Each number is 50 + 10 x the weight over its row's rms, rounded and kept within 0 to 99. Layers, rows and columns count from 0. The size before them is the row's rms in percent of the matrix's.

# layer 7 attention key, 64x128, rms 0.177, rows 58-63, columns 0-127
121:53 49 49 49 78 54 38 64 56 44 53 53 66 49 58 58 61 72 55 66 53 53 52 54 49 58 60 47 52 53 41 56 46 45 32 48 58 63 70 54 38 41 48 72 44 68 44 47 66 42 40 58 54 55 66 63 58 43 79 53 53 45 53 47 70 54 56 37 46 56 38 56 43 59 53 42 70 34 46 38 53 46 72 36 40 51 54 50 50 65 65 51 48 27 45 65 51 50 60 60 53 38 48 58 47 43 50 58 61 60 35 51 49 53 40 52 48 50 50 42 38 41 71 53 58 46 54 51
105:42 42 53 49 53 42 55 48 50 52 45 44 36 49 55 46 60 61 54 45 63 31 43 38 37 60 42 54 39 48 40 49 46 52 35 33 50 40 74 58 57 71 54 43 42 56 58 43 46 48 57 27 51 63 37 51 54 51 38 34 62 64 50 47 39 45 55 54 41 54 58 32 48 74 47 44 45 57 54 31 52 35 31 53 45 58 34 59 59 23 56 49 61 38 57 54 37 49 65 50 63 48 46 37 46 44 50 40 46 52 57 56 49 48 41 61 57 63 60 60 49 63 57 38 61 23 56 39
100:63 59 59 49 40 50 63 47 60 29 24 54 47 36 49 61 69 63 32 47 55 49 53 46 52 68 48 64 54 41 44 52 52 37 30 58 54 45 47 57 41 41 48 49 67 69 52 55 41 54 47 57 46 61 49 60 45 55 35 34 67 75 36 55 49 25 37 42 54 53 54 54 43 66 52 59 52 58 54 60 51 52 50 51 59 38 49 53 46 40 60 42 56 38 45 49 49 46 58 62 54 58 29 52 35 50 66 32 51 59 61 38 42 68 45 74 45 42 48 61 52 43 52 47 51 50 44 47
089:48 51 43 47 62 68 47 42 38 48 41 60 68 45 49 64 53 52 39 39 49 35 49 46 36 29 42 37 38 71 29 41 40 39 58 67 43 41 55 43 49 56 53 50 49 61 53 44 47 49 45 29 59 38 40 42 46 46 58 53 52 40 48 67 33 45 54 59 57 45 35 56 57 46 56 82 31 49 66 48 35 52 40 49 57 32 48 50 45 40 45 53 50 45 57 56 46 56 49 56 34 49 46 32 54 45 46 76 48 59 48 55 46 57 56 45 44 41 48 58 45 42 71 68 57 55 35 55
107:51 45 51 46 46 48 46 54 66 51 46 50 47 57 33 57 52 64 43 54 54 53 33 63 47 53 48 43 50 41 56 56 51 55 36 28 42 56 61 42 45 55 49 46 53 58 45 41 29 57 45 55 63 59 47 28 27 39 53 53 40 52 55 38 54 54 60 44 36 55 39 58 50 60 52 41 58 48 72 41 47 46 47 48 44 66 67 65 31 45 63 50 41 41 42 30 67 46 42 40 40 41 69 46 52 27 40 61 59 32 45 42 60 47 47 40 62 44 46 39 38 42 50 26 42 42 71 45
099:44 40 36 50 56 55 46 57 42 52 46 60 48 64 37 40 50 38 46 49 63 43 60 35 44 48 67 51 41 49 45 44 31 49 47 62 41 40 40 48 72 28 56 42 41 61 38 53 64 37 54 49 64 47 41 63 41 36 41 50 51 59 43 49 61 49 50 41 34 53 44 59 51 45 46 52 70 39 70 50 60 49 48 55 37 36 50 41 58 53 35 47 42 53 44 68 52 41 51 47 33 51 57 43 56 52 45 75 55 55 49 45 35 35 47 58 42 47 33 61 73 37 41 67 50 43 71 64
# layer 7 attention query, 128x128, rms 0.211, rows 91-95,123-127, columns 0-127
095:47 61 53 57 40 51 48 57 40 40 65 47 48 59 63 44 49 38 60 46 38 62 68 47 61 53 47 65 42 44 53 54 46 52 40 49 37 31 55 55 50 82 51 32 65 53 54 43 48 32 67 42 68 54 42 41 67 38 46 46 57 60 56 43 43 35 41 61 52 47 67 50 50 58 42 39 39 49 60 43 53 59 37 32 44 51 47 54 44 35 46 54 45 45 62 45 51 54 67 54 45 32 38 46 41 51 51 58 61 57 55 59 62 44 54 68 49 38 54 59 21 43 44 37 43 38 55 32
082:54 65 59 63 38 42 35 63 53 22 71 28 60 53 51 51 59 58 37 51 51 58 33 60 39 40 50 51 50 49 50 59 44 47 43 52 50 52 56 43 44 50 57 47 61 62 55 52 46 31 48 54 71 40 54 53 48 36 45 61 48 65 59 51 45 24 43 47 34 51 60 52 58 62 48 51 45 56 43 42 53 55 59 41 45 25 61 64 36 57 50 57 56 40 48 43 68 53 67 53 59 58 55 45 37 35 55 47 55 62 58 47 37 47 50 63 48 45 32 42 33 25 60 53 37 38 50 53
086:53 47 32 50 59 68 28 63 56 36 52 45 52 48 55 31 41 56 52 46 66 65 46 31 63 45 57 67 57 51 29 60 51 42 42 45 64 43 62 45 57 52 51 50 49 65 59 39 72 33 65 37 53 54 35 49 51 50 49 47 46 49 57 52 62 40 33 50 49 41 46 35 57 64 51 46 47 56 60 41 43 32 46 41 35 73 49 39 51 43 47 57 43 36 72 54 42 50 55 53 31 54 50 56 38 41 51 47 52 50 40 49 62 45 44 68 45 35 41 54 60 62 65 47 49 38 60 40
088:57 45 58 35 36 53 53 58 33 48 46 42 50 57 54 54 57 51 46 56 40 40 51 52 63 46 51 64 61 33 49 64 57 31 50 44 34 53 42 42 47 62 50 64 70 52 66 53 41 50 60 61 67 49 43 31 47 55 46 50 66 61 47 48 50 55 42 64 43 53 60 53 40 46 46 64 54 35 48 49 53 62 44 54 41 43 37 42 37 36 32 53 39 46 63 62 47 40 46 51 53 30 29 48 71 54 52 63 29 65 52 39 57 39 37 65 51 46 30 51 54 40 43 29 65 47 54 48
090:59 36 36 51 53 74 44 62 51 41 47 62 44 51 41 49 55 47 47 51 89 66 52 36 45 47 67 53 63 50 39 59 39 59 50 58 38 40 55 47 70 54 59 55 61 51 57 61 56 29 53 50 53 53 50 47 51 43 47 48 51 40 63 32 57 50 19 51 35 43 54 50 40 64 54 48 68 64 60 36 52 55 52 57 47 48 54 51 52 53 46 58 57 49 36 66 45 44 49 59 33 53 61 63 42 56 56 53 59 57 59 53 43 58 45 60 49 49 40 40 62 39 59 55 31 49 70 54
084:40 56 54 57 49 69 35 58 57 51 65 45 77 70 52 53 47 39 53 56 55 68 60 59 58 49 64 47 53 64 68 46 51 49 48 59 37 70 40 29 52 65 42 40 42 61 48 57 35 37 60 57 64 46 50 63 60 48 60 56 41 34 44 44 70 43 50 64 50 50 50 52 46 49 45 48 51 54 37 49 50 72 45 55 47 45 55 47 52 56 57 63 39 40 42 66 50 52 64 57 53 47 54 48 46 36 53 43 38 54 52 61 67 25 65 46 49 34 41 51 32 42 50 57 71 42 54 47
088:47 59 63 67 56 72 52 65 51 64 49 64 50 49 44 57 58 53 69 62 62 50 54 58 53 39 45 33 62 38 64 62 41 42 45 68 46 69 41 58 38 62 65 59 38 53 57 54 51 29 58 29 52 63 64 61 47 48 74 68 56 39 64 56 39 52 49 50 50 47 44 54 63 53 61 43 41 50 40 30 50 63 55 45 56 63 39 40 58 55 47 48 53 42 58 45 62 61 66 64 58 59 60 69 53 58 58 44 56 48 54 57 47 55 45 55 49 58 43 38 37 45 40 51 37 54 60 46
099:43 52 52 59 36 48 67 60 54 50 58 47 30 51 47 43 30 36 42 57 39 59 39 50 70 43 41 41 50 49 58 55 63 52 35 53 50 42 43 49 39 47 59 37 40 50 34 34 40 60 62 52 76 51 58 49 51 68 43 65 46 67 73 46 37 45 43 67 39 54 60 56 31 56 56 41 70 52 51 48 48 52 43 51 46 54 70 57 40 44 45 55 63 50 60 48 42 44 50 75 50 49 67 33 53 57 56 42 35 53 47 50 48 37 58 61 57 48 45 52 31 57 61 36 59 55 59 51
093:61 53 59 39 58 56 55 72 63 47 23 51 65 55 55 45 35 35 46 51 72 51 43 57 48 51 55 49 73 53 40 50 54 44 42 51 35 59 64 43 46 45 37 45 65 52 54 54 58 65 62 57 47 63 42 50 39 38 40 65 55 37 31 58 46 55 61 63 55 49 54 44 53 49 44 52 48 64 45 64 45 59 54 44 36 55 56 71 55 48 45 64 44 49 58 56 45 62 54 39 50 58 49 43 56 45 29 47 50 42 41 40 61 53 59 45 61 62 40 45 73 36 41 25 42 42 30 51
085:50 41 45 50 47 46 56 38 43 35 46 47 53 39 35 41 68 42 37 43 51 46 43 34 58 57 51 35 68 52 42 67 39 50 41 43 55 64 52 73 50 60 64 44 49 52 76 42 55 57 43 55 66 50 61 42 47 48 47 44 54 47 52 51 36 48 25 42 27 47 47 33 48 69 68 57 63 54 58 36 49 41 49 52 50 52 46 53 43 35 51 41 41 44 64 34 60 43 53 46 50 52 44 29 55 54 61 49 48 40 50 38 58 55 66 73 40 58 72 65 50 56 45 42 38 47 48 54
# layer 7 attention value, 64x128, rms 0.161, rows 32-35, columns 0-127
133:42 48 37 45 52 52 43 34 36 60 53 59 61 60 36 48 71 59 37 46 56 46 69 36 44 62 63 55 51 48 64 56 56 58 42 42 46 60 49 65 54 45 55 56 64 42 66 55 47 47 33 57 58 48 62 56 49 32 44 47 70 49 61 25 53 54 37 32 69 44 50 73 51 59 55 53 53 52 53 28 71 53 55 51 54 48 25 37 42 54 69 48 44 38 40 52 54 43 44 40 44 50 52 56 43 41 49 55 50 60 49 44 33 41 43 35 56 57 48 56 58 45 52 51 44 27 60 53
107:48 56 51 58 48 60 51 51 44 48 73 26 48 29 59 65 34 54 49 46 50 44 54 62 45 42 56 57 65 56 50 54 45 60 59 50 61 69 61 42 35 43 57 51 54 49 34 64 40 34 58 70 45 48 42 46 90 58 42 45 32 39 38 38 53 52 43 42 31 66 50 49 54 53 40 50 52 42 36 51 62 51 47 48 60 55 64 64 63 60 58 29 53 59 53 43 47 51 50 54 57 39 40 58 55 63 41 48 44 51 53 54 65 57 58 40 50 58 31 44 37 60 56 58 48 56 54 54
104:49 59 63 75 47 46 43 49 69 54 46 51 48 52 44 49 45 39 55 56 57 53 54 34 26 35 41 60 58 40 49 60 60 30 48 60 59 40 56 34 43 50 56 48 37 40 42 58 62 43 58 45 53 49 52 40 44 67 57 48 47 62 45 60 36 51 64 70 40 44 51 52 36 35 66 65 38 56 49 57 37 51 51 49 38 48 65 38 60 46 33 52 51 49 52 52 46 48 50 65 55 63 55 31 53 59 51 45 37 49 40 52 67 54 50 69 41 38 43 74 46 64 38 43 55 68 38 68
114:62 50 48 66 49 46 57 68 69 48 42 32 61 58 46 46 46 40 51 41 33 58 38 58 60 46 45 30 49 39 47 39 50 59 66 54 32 38 57 59 58 65 53 28 44 49 40 27 52 56 43 46 37 62 46 45 45 53 47 55 48 47 58 56 51 55 51 79 51 60 49 42 50 70 58 37 41 57 39 78 47 43 51 46 63 32 48 65 39 52 43 55 40 53 33 61 59 55 72 49 55 51 58 40 56 46 47 57 58 37 62 53 47 45 61 43 57 53 66 50 53 42 41 56 53 49 41 38
# layer 7 attention output (transposed), 128x128, rms 0.155, rows 64-66,96-98, columns 0-127
110:43 53 22 61 64 82 64 49 72 50 54 54 42 37 66 57 46 54 60 43 55 38 43 75 54 40 44 41 57 66 51 42 37 56 54 49 56 39 60 40 39 41 60 54 53 66 49 46 56 57 55 46 37 48 49 54 47 57 51 44 49 45 39 60 52 55 56 43 57 59 55 30 53 59 66 50 48 53 52 56 45 36 30 26 43 66 37 56 62 33 46 55 62 64 48 45 45 62 66 37 41 55 46 39 50 63 53 47 67 43 49 58 53 47 67 43 48 57 48 55 47 45 51 44 62 54 46 67
112:38 50 50 31 61 41 35 48 41 63 43 55 57 54 47 42 69 53 30 58 67 60 70 46 65 37 57 47 51 55 58 48 56 52 48 46 61 36 49 59 54 51 50 43 33 58 53 37 62 35 50 60 60 51 61 49 46 23 43 53 45 43 40 57 43 49 54 46 36 48 62 52 37 50 52 46 42 41 44 41 58 49 78 63 41 23 54 42 52 50 53 56 53 27 50 58 58 44 50 32 56 49 38 42 47 36 32 54 57 66 60 52 38 56 43 65 53 41 58 51 53 68 33 50 40 45 55 57
095:62 39 58 36 44 24 46 54 52 64 38 35 56 70 39 49 47 46 51 53 52 56 54 50 34 49 43 68 49 43 61 43 57 51 47 54 39 78 54 43 46 55 57 35 52 47 42 49 45 45 41 61 71 62 52 36 70 59 62 53 60 46 38 59 56 62 41 43 51 61 44 69 64 51 45 46 53 45 42 57 54 62 47 51 41 38 58 61 26 50 53 58 44 43 54 57 37 38 49 55 59 34 41 68 67 33 55 44 46 50 52 46 62 45 61 63 40 37 57 42 58 37 41 57 49 41 50 31
143:29 70 40 34 61 44 61 39 69 56 43 50 67 59 63 69 54 64 62 44 57 63 50 53 34 57 52 46 19 51 60 42 47 53 69 38 68 45 63 38 29 51 62 46 46 58 57 42 41 43 63 46 45 53 54 40 58 47 39 40 49 60 48 47 54 64 64 39 58 53 38 67 54 55 37 48 59 51 49 46 59 64 52 32 55 49 49 47 42 58 52 58 44 39 50 59 47 47 61 64 53 46 41 61 44 45 60 53 40 58 57 53 58 43 70 46 61 45 54 43 42 46 61 44 52 55 65 67
107:75 44 70 67 72 47 54 37 41 44 52 39 50 41 46 45 54 55 40 41 46 29 36 52 60 40 49 51 68 45 45 61 30 56 59 41 28 68 37 37 64 59 61 56 58 52 32 60 51 45 41 56 62 38 53 42 44 56 63 50 57 48 52 48 61 47 40 53 44 46 60 48 59 32 52 62 36 37 53 52 37 33 49 49 61 46 50 54 59 35 40 37 41 53 41 54 52 27 54 61 47 52 53 51 64 57 59 60 50 48 44 41 61 57 60 63 40 59 42 56 66 53 47 63 39 40 50 43
110:66 56 35 61 28 59 42 62 50 47 58 63 44 45 36 21 45 29 54 63 44 59 48 58 55 42 65 53 72 43 54 56 53 51 53 56 42 41 56 54 64 44 49 54 62 58 39 52 56 50 52 68 55 48 39 63 60 35 56 53 33 43 37 38 55 55 45 55 48 42 51 41 20 53 55 47 54 63 48 62 54 48 47 52 39 65 63 58 60 62 34 32 48 57 47 50 33 69 48 44 49 46 50 28 39 36 50 51 55 34 46 50 46 58 42 41 46 60 51 46 36 56 49 42 53 50 41 37